config.toml
hidden_size = 96
hidden_act = "polyrelu"
norm_eps = 1e-06
positions = "rope"
rope_fraction = 1.0
bias = "none"
tie_word_embeddings = true
parallel_block = false
init_std_qkv = 0.0534
init_std_up = 0.0534
optimizer = "muon"
lr_head = 0.00615
warmup_steps = 24
decay_fraction = 0.654
max_seq_len = 512
Each number is 500 + 50 x the weight over its row's rms, rounded and kept within 0 to 999. Layers, rows and columns count from 0. Numbers have three digits each. The size before them is the row's rms in percent of the matrix's.

# up: layer 6 MLP up, 512x96, rms 0.607, rows 21-52, columns 0-95
# down: layer 6 MLP down (transposed), 512x96, rms 0.245, rows 21-52, columns 0-95
up21 119:518515512434340476550504582466504527564559427462516533586458555553563549567462436460497489453527487559507540476486435516575520456567486546522515571457465531529463477478515445474469543487486436598441578480530508483513530492541600509487498424369520440425442463549556491518573592470547501548
down21 119:517423596472478545479479613517442553485535466453416544508441495486490525535512450528631536559495419476551547521463454596430539458522470400534560543564527509452416532485529612527523469594550480500472458469510480562540491428510445467470470483471448566402463493573553490586450515472479453522
up22 105:564587512453479453497561463516554445521465490525514528442601499516540494547583498450503489421466495428477471428525524562578425633428512519518565545465525385595539554532560484598472565601515515530509484561513538535511511526520565549485558521536478529515523488520533561450474458533391574570
down22 103:464536430507559461502458535500502539417448562585466442521555552489563463413481499584629473446520566410398523513522591461493507540504521547459514528588450502505462511534553493551511491496508493521404465516460501525466556538509455479483535446536582390511467535572487557497479335498482574492
up23 011:571451430422470467455540429622586533531510602497470511473522513527527488456525415504497504531523554525534531422484465457492492531538604452568446554460621416443437433466405528559498457541386492585523477536514489455519428463413452607504514499477517530526517532516546483548495475554489487521
down23 010:465592531572590528446482440468523423513490529474456491479506523453527519527473544502540324590426513542435576516569567522499610501518470572511546493445508519497520506501448552499446575501457578478494511577582500494526570521548484496481476472565573508547592466497492498416517474413458607471
up24 103:500423505495511457545501506523521460475430441489545494456472446502486466464505539380531527493435553563556563464469525550536629347497450456429526466509418554555505563484570421464560510440495596574500479516520521484536481493436480565549509485519550533506455557586606583475568473474451436505
down24 104:496480585506458521546447499474542425551460535495465567505638519591513444574453602502529490559495431570466519534503534509444528509502357478471485492498439533465451475493472426455507504450537483535543503476549455405518412475428456458489469498427454482621507460589467507414526532487441403475
up25 066:480524471537396432503456564509505531492477509418459490502483491545557435499531510474428484588510462562522425379553525474513534595420379528482485418446457513441483565388544386425484495514474550495533482461484503468552493517499476511574494466474495468451543411577491522408451476434448557441
down25 069:454586455546523543443481576419485501540419632526495487409461527497517423493490505502528544547535446533491545498472458457623478434494459513408580445494582575504473531532450495473473508486389512548447589522527453439496414518535437442382453513517440504501548516565457498482535543502518566444
up26 096:501533535548465586445515531480532513551499541420448413479492463429502403477535435529516518460550509433475444544536455459351469463440455573418533520528542453496403485417477543473537519540507518465533557393415586539475502456538505462469525561484475454514595547583500497485457406546458502575
down26 090:472567548504507464576462436470516499493469506531578485541538534463493548462526437502561518471420571491543439548452543512440544548462518437575514553518592561471544530561522482456514529456547620496601534608587540518534504548586487415504425514408484465561385448566489523539508533456519557563
up27 103:491493493537461460614550464510521503493597469460492532494502527545490574436409482479514483534464588523510503565551513469570441549436474480562456543570524597475460482514480469458523618479512606508461458535430473519459548481484595436438463406535495481514423525493569455486443442577534354532
down27 094:534503508445553497571549510552480421526473481412506532550504514568478551426534554541466455485508507395555515519455433488387562541443447637476465465519536508526528532505563516508422454513550507460478486513497490505576485489427523540566601585555579500376430437565479445423471512519546524566
up28 015:471569495420531510544494488539428415508481580483589449545448495508538488541454534442465474509476434576521478535553471540552501594531582484513548470579388544551500594568583580590447542434568486504489457425532468571540428484445481485520516505443561522484478552489444526559461554552451527406
down28 017:440538503504595552451548600587552463499580639510566498508494490426529437462476517540483526422573530534472467530481528526548462495456602478515502423535457516519564413552566474552573524446472510434560511518513537533516500473573441403553446568477564553529532526514551495466461518460570520390
up29 132:560467565526512506628503469521497492496431477542573535582439515495506404385404524609461494441554517531518542488587469483535500563531488528554544563609459563561422488462503498579414491424516538499521424500460473456474504437519509469533478484446473546575530485458523444525563583529561572481
down29 118:460514488506513571491562493409506532503576490429457521482464491505447576551466622400478515495600515504532455534509490486464476449469419523540521530583443461414495489491562613527518445510534485427465369455534592617498467428514488545455508604465565465428462509546486486514430526498494465534
up30 020:542534506437474619551541353491397432409524544453523495511467521496543551475505472465442538528538548391456492492590434507474519386514541477533500519514501549497536573525548489510483498565532595457510475555536454470350482536515524516401476432483494534500554558548530552465468544474565466506
down30 019:556530343469527502530532421493485608465572471429522500548467561533529419488462458563523546456554516486519462415384584401510521507432582451516506461489448470483480436573520527514472429446438569556445531518461410539462493504541470583383445476533477551509502484500512479506493492504457557517
up31 015:589472458505448470468383507620537529481557450450449520476437519533514477546439464490494477496538419436486453418473462490473572540547522452523481470574518521477474509548559451589502545410575500466446447555531556555516392478404551429579500495483534603537456460454482549470526558472578429512
down31 015:509487515618552524540485497560472500508532559504566484445499629476551484551488419423507523554502397503500609458572497550560519521543474531434533519518502598431600484594510526555484489451494449452428462518476495399448562490560456531535485474478531497522570572389556455480551435478492434507
up32 029:416528524442420556548488543501453513525511484409457548482541524458439506516464460581452504563494469428455457423436596465571575497491494508467503456552478506557493574548468427397504496422450544510565477386538470507449552509405579420480482486517430521461540570466552479502411542470453575438
down32 026:492439463478523595521564528570526584466469487499446561475550529496567357511514480554434502565554433435539586480476561445603522541416526537461468501539488507456468515584531507596467459377442507484495500462502430524454449483498562455551523429432471499491420469444462469555562531537498526422
up33 120:541453416519554598479515501469502539531463498522564526541535505508536520429575474454452540515539454524521493415499533480488428429573436549506563421440447466505473498471464523450488485565435396494528396408601547477537518563540422563513493500595452388632509464497508430492536532555501498480
down33 162:543496428508641510522509561599491616447461439390512597481459523459508539454542509528502543570541452548501525411563463488463440445522514483489542504477542568462505474485424533476511517516554466478606504508521500562568559530608553548497476446522463533525475436520465394559443523566435558519
up34 111:502473536554468389497574483461484466519422420407557502398545554414495444547479542420493488422461436530494517445503599579507483501466512507539540494486538486546481449497548428468491526478504533397497530548455408416536562584481467559404541458448537490550390547507532488521518493590526529445
down34 116:532465567463514498487452461523566537518548535550513532429584486508515343529540479551519518538464467541518569484455530460562424552565477470627537599561542516562463510580448580439507531493455482513477532480507515524472472397550514524526464556377526411510532378494474453486468446517558452521
up35 015:542510603477514482603541472480437532573513541376527448469513520552525493517435432472466414537463453547524553510499555486423537437516573451548387473427528528482443533576497439456451550468516420541503529478479473516461444478414594409413524586480470385500428526526513497525501478482474522523
down35 014:493505502559479538494543603547469482516488539511502572456518441453539503517381536540498451581528474401451558444494543557544417526442518420574546426421503537528446531513491502486610540505587446522515456467481408464494518536464562364484529447539425467531588570459507541499507554580485543480
up36 104:527525407426511487476466446457507479549549484469462410477475394512506527479469476514433566433488492523564577527497492468406491484439631544465514425545427561575400525406461569497520480469418579480514461491479377439563438528453483606430518540520480532505491578536486511538531502507482528510
down36 107:501444489507429537559436508460484592507453633480486462516607425459531509577468480466490485510521516532505546569569506467494505510593497539508510537489478498556449469461517378444543582425511488553526472490490531471530464586534459450467508403605445496438519438500429535585558390512513487401
up37 020:393503483510555438482500515480457491531446519554500439536449468515489511442498559558550603497427378483464489546515519453451506609469508459440507360556461590508473440496479483458538475511632516574476458505542396427527520479519520528485464503506507568536499513461484535538545571514570363482
down37 023:470482507551501526502500538541504566385467579566554515512486602466601404490512451532531530506600553507445449496549580539564576500495491488470524437541480461544506569586545453570516499519528495539490544439513482506509494385526529439410572496454397523502433596521565467547461549603522472503
up38 109:480390449418474565555488532492586403508447516461492524566499435485529480482476388559498503497469511494514463482437553577466427500455477508457502482545523580512557470505621535527481603490521426446501379526460521526466441387536499522484506533497566550560520435372568505468539554504488550492
down38 104:477456506501399408430531540484465483545490407481555432526444508485371542520510630446562497535557520469593517517471546548516477392490457477518411492509475576505374459488435430483501467492491511450438489543448489487624546457550477532464550430482535486522533490463467521592532502460460443506
up39 011:503429491525540537405587516506468480540398453561490576440452565365522543543478459473554493499505504458426483549484491388469500424488496495521487517556554508502464394528483549498481436557543500422446528553510523606563503543503552535478451475560497526624480492500490540400425554570511567473
down39 012:475438488499478485509567451460482532569530547587506491417504440530486493511532398492571371504515401489546569410534486422554560581413461529513449495545444500538592516519516446518566481516533624422431525448436461444463506426471502521448543428511557531558494483512526510546453547469446536559
up40 115:504410400574428528497492510471451472473418527417464556450473459438552414571445523376492424565487499485454555540457449592525493510448464528586569570524500447462482518471531585457565431427552450416494477372473429476523539501498472471515546514495472529552490562516579475475493534503483485467
down40 126:508412509439521546394487360451530538505453557551436489482506490482523469461575497554469488428525586507445504529507651497503550452494563526430512565508449436551438488558517506480488529451466483559504571489441516468499555472478597548393534459524433450440518505415441479534568414519538466521
up41 117:541515491504477577407502504461508476479486412422553482509491456517497522461484504394536465537407463405517475587448493536573483521528544513515544490534539520422501477436522384474606423468495605460477494501539533500546501428436545365549548502557524554469499526583438493574540517543406438519
down41 115:468503507444447479513425528568447530511422463439424502508595532548447487455461516492411397494507422400482495495461510539503387617520533600514537530476481522597496493429402521463515493455461486445430529558508534557490536516592547458493472516514477466602564552526492536541535562503524556589
up42 117:503570483467532509467514481520469614583508512479462540557492580499410567581474475499493472492522463442456505528440525442474568483544471554552554503518512514577504491528454465411421471524469546378486472484500645539534535470515484452560666492565566451471535519500581546516556523550504529413
down42 133:604521469392493472485491503573573575491426498468474540517508531476486533501490525473469522373502543486487514521444551588495472488480478454506507475501530506494533445553517541452544598513531534553538455495558561491434642406482562564428516460573482427564492448551562477395489578409448431521
up43 017:478470535415473484584509484441475511553550568548435539484398477428531442487469531442471585521487537473549457462535549496547519432514446458487514540549457448533542474643659554563481502547518562527442446522551490467421539403472496478441516479523484549522458488385565524499505520465588547511
down43 018:457520412492483523494504503474544570525560595550483549514421526449564459465483454516577478408501414507519498406542552451488514609492515439461473505552485541581569433578540542510517439454465493400546522575491590453418536486539548426445532461509504611523549470481537532534428520508515574420
up44 096:540525512505568576510449488486414590527411453483513482635469486461516459552426514515494442372488498531444513485403468413470464521520566513534590532514575437620442499476575477497445541504535418510506456431490508554496512500480493535519536562513413501461509468514515442380513520412503506565
down44 094:486435432541450508582441491526487550517536533530520489424468487428496572431445475471457539572521533421461484505509533432469461613466525377514471473552509557436474506479561396495593431514478469369537492508451486561460476428608456480527440498545519548482525491514459555523522522510558450378
up45 021:532502523438547578578507501448474475414435427534487474416412415506443522595525485466548550556472439492493488530453446534574492488449458536466500477493373403525469584521487506487432489482530565500430487532534554522557575546484515539496475459507549569562489607537518555477431565488576616480
down45 027:570428378512499549427513492500510543502581533533512582483465462455534432536412397593487521546501460527498455463482561403568543589384507497477510453482510486507482535568588482568526475479497549401494517559468476442544517472556537486477401563516505540499413502547538494621474505506521556461
up46 122:467495498504536449574531445488405433502394477584513457551394513473500479408524535565455472496506451494517508489502515533485521544509530487521465513496511505461570500527462438524471454414446506621420562484635460510433482599539551462451571538547485416442561523519549457466530402458599447492
down46 120:463456466589574525513541575438462498525444465436493531409591410418479572475567568511555392505386463444510399535494520480431515527554412516535498487507582553537546570537491498520504516513581538485506447525435529516401508545529578532512465473536518535511547504550482567552528498585546444460
up47 021:530423516412470508534335550530439565458484489546513551411504471519568443592486568486496546537515441506490451392525460474560496549461520548476533382558554427455525512484463359447456476523504494516493486568564489514490527446497465427535520556522570541546495539504480530477519563404457547491
down47 019:486388519470509495508438548595458588454522595483515507429538475514528414494553528483531508590476366508529512423537427538626558584469503537429532532522429554493453514532500447510513412385514459491512598508488435399553509480467524463513462478474416486505455537472481459513444493514495540468
up48 116:503475478493450500484490480509415546488523483509509456482445437429462540545498440494560418407523550526624470472439444467507548433422521532484501491561502487481487529648536531469529499490405537497463461430518506414467582578531544494376430479579458534483513615533531542479557452560478464584
down48 118:509525533376513455530436492546488606470512588506484476526521442471501579531485467376490491450515514447491468495449412490540523604518553416482504395470514516517538589553495460516487510458600481549525457525501535519468545448467546539443457484506426510482463531579452517481519601470541357403
up49 113:595526463634436460454503436464549460493503452445509467485469470530552487528498500536456439508540587432491538456525477496499465508500551496442469546452469521532474562557507504498486460522509482466481421492556613381550451539496451488558611508573431509445429363454430547458519425509576420477
down49 108:402508514503431490503474491619473545432464542501458523492503566469532481445415513497480410519557462540527483447522589555490441563434464413594436517522446492426457553463511578495441521563574517526456505432471512478475521405522417486431575585518566553459483510518417545458440563466587503495
up50 151:539481557486523530406470406552547469550524496504400520519432492482502469385579478498481529514454481428481488572492417572507536578555538552535456431480515472480533516531464526433496528513475473561598447538416439505557476487434568450463478440548391564511450427547548447578565462453410522463
down50 184:540459502484537501474493472486595496481529541453400519536473552565554520408543544553507576390493520476505482589495559510499553479607563394532478508530503431376554474572515520503512459411473485553570468529448452485479534606430548597516585451523493521534556531554489464443557494568460507512
up51 124:494497493497515529520533473498552517451415568481515545477491500507579580534502420503579497526523442452578546538442585530451609459565510502609467544508599533477445426509456480539555422501433515429506511504472510512469444432492404572528496432511572407530641537433456495563486452543493545528
down51 125:505549508573560528500627553503527467524487566558461426535448601524469473578508509411507505454523385498574469457503416447525523549490538532475480515507487501467525563487467490526598420496442395467516415506528502447437549452571529548445389536502494505440542626465491463439519502510513583510
up52 136:562510593601523426534417498555536411546515440412467535502479511465404542530508496541523470435458496537443437540499553467530455495535607561448625491509596396497495448502493563499530528489567514437419434479447502520472519495548498488521524485483478529489484459449487392460468562393431514547
down52 158:508521480497439509596478513536444495434443482481500496557552499438417523459450544612440596661480592574559469547513541538535632463517600465465486546454453467546521452452510510480409459513444451478479470545465519494561512467534461446413520523466490487546528525431454538404513457486505484491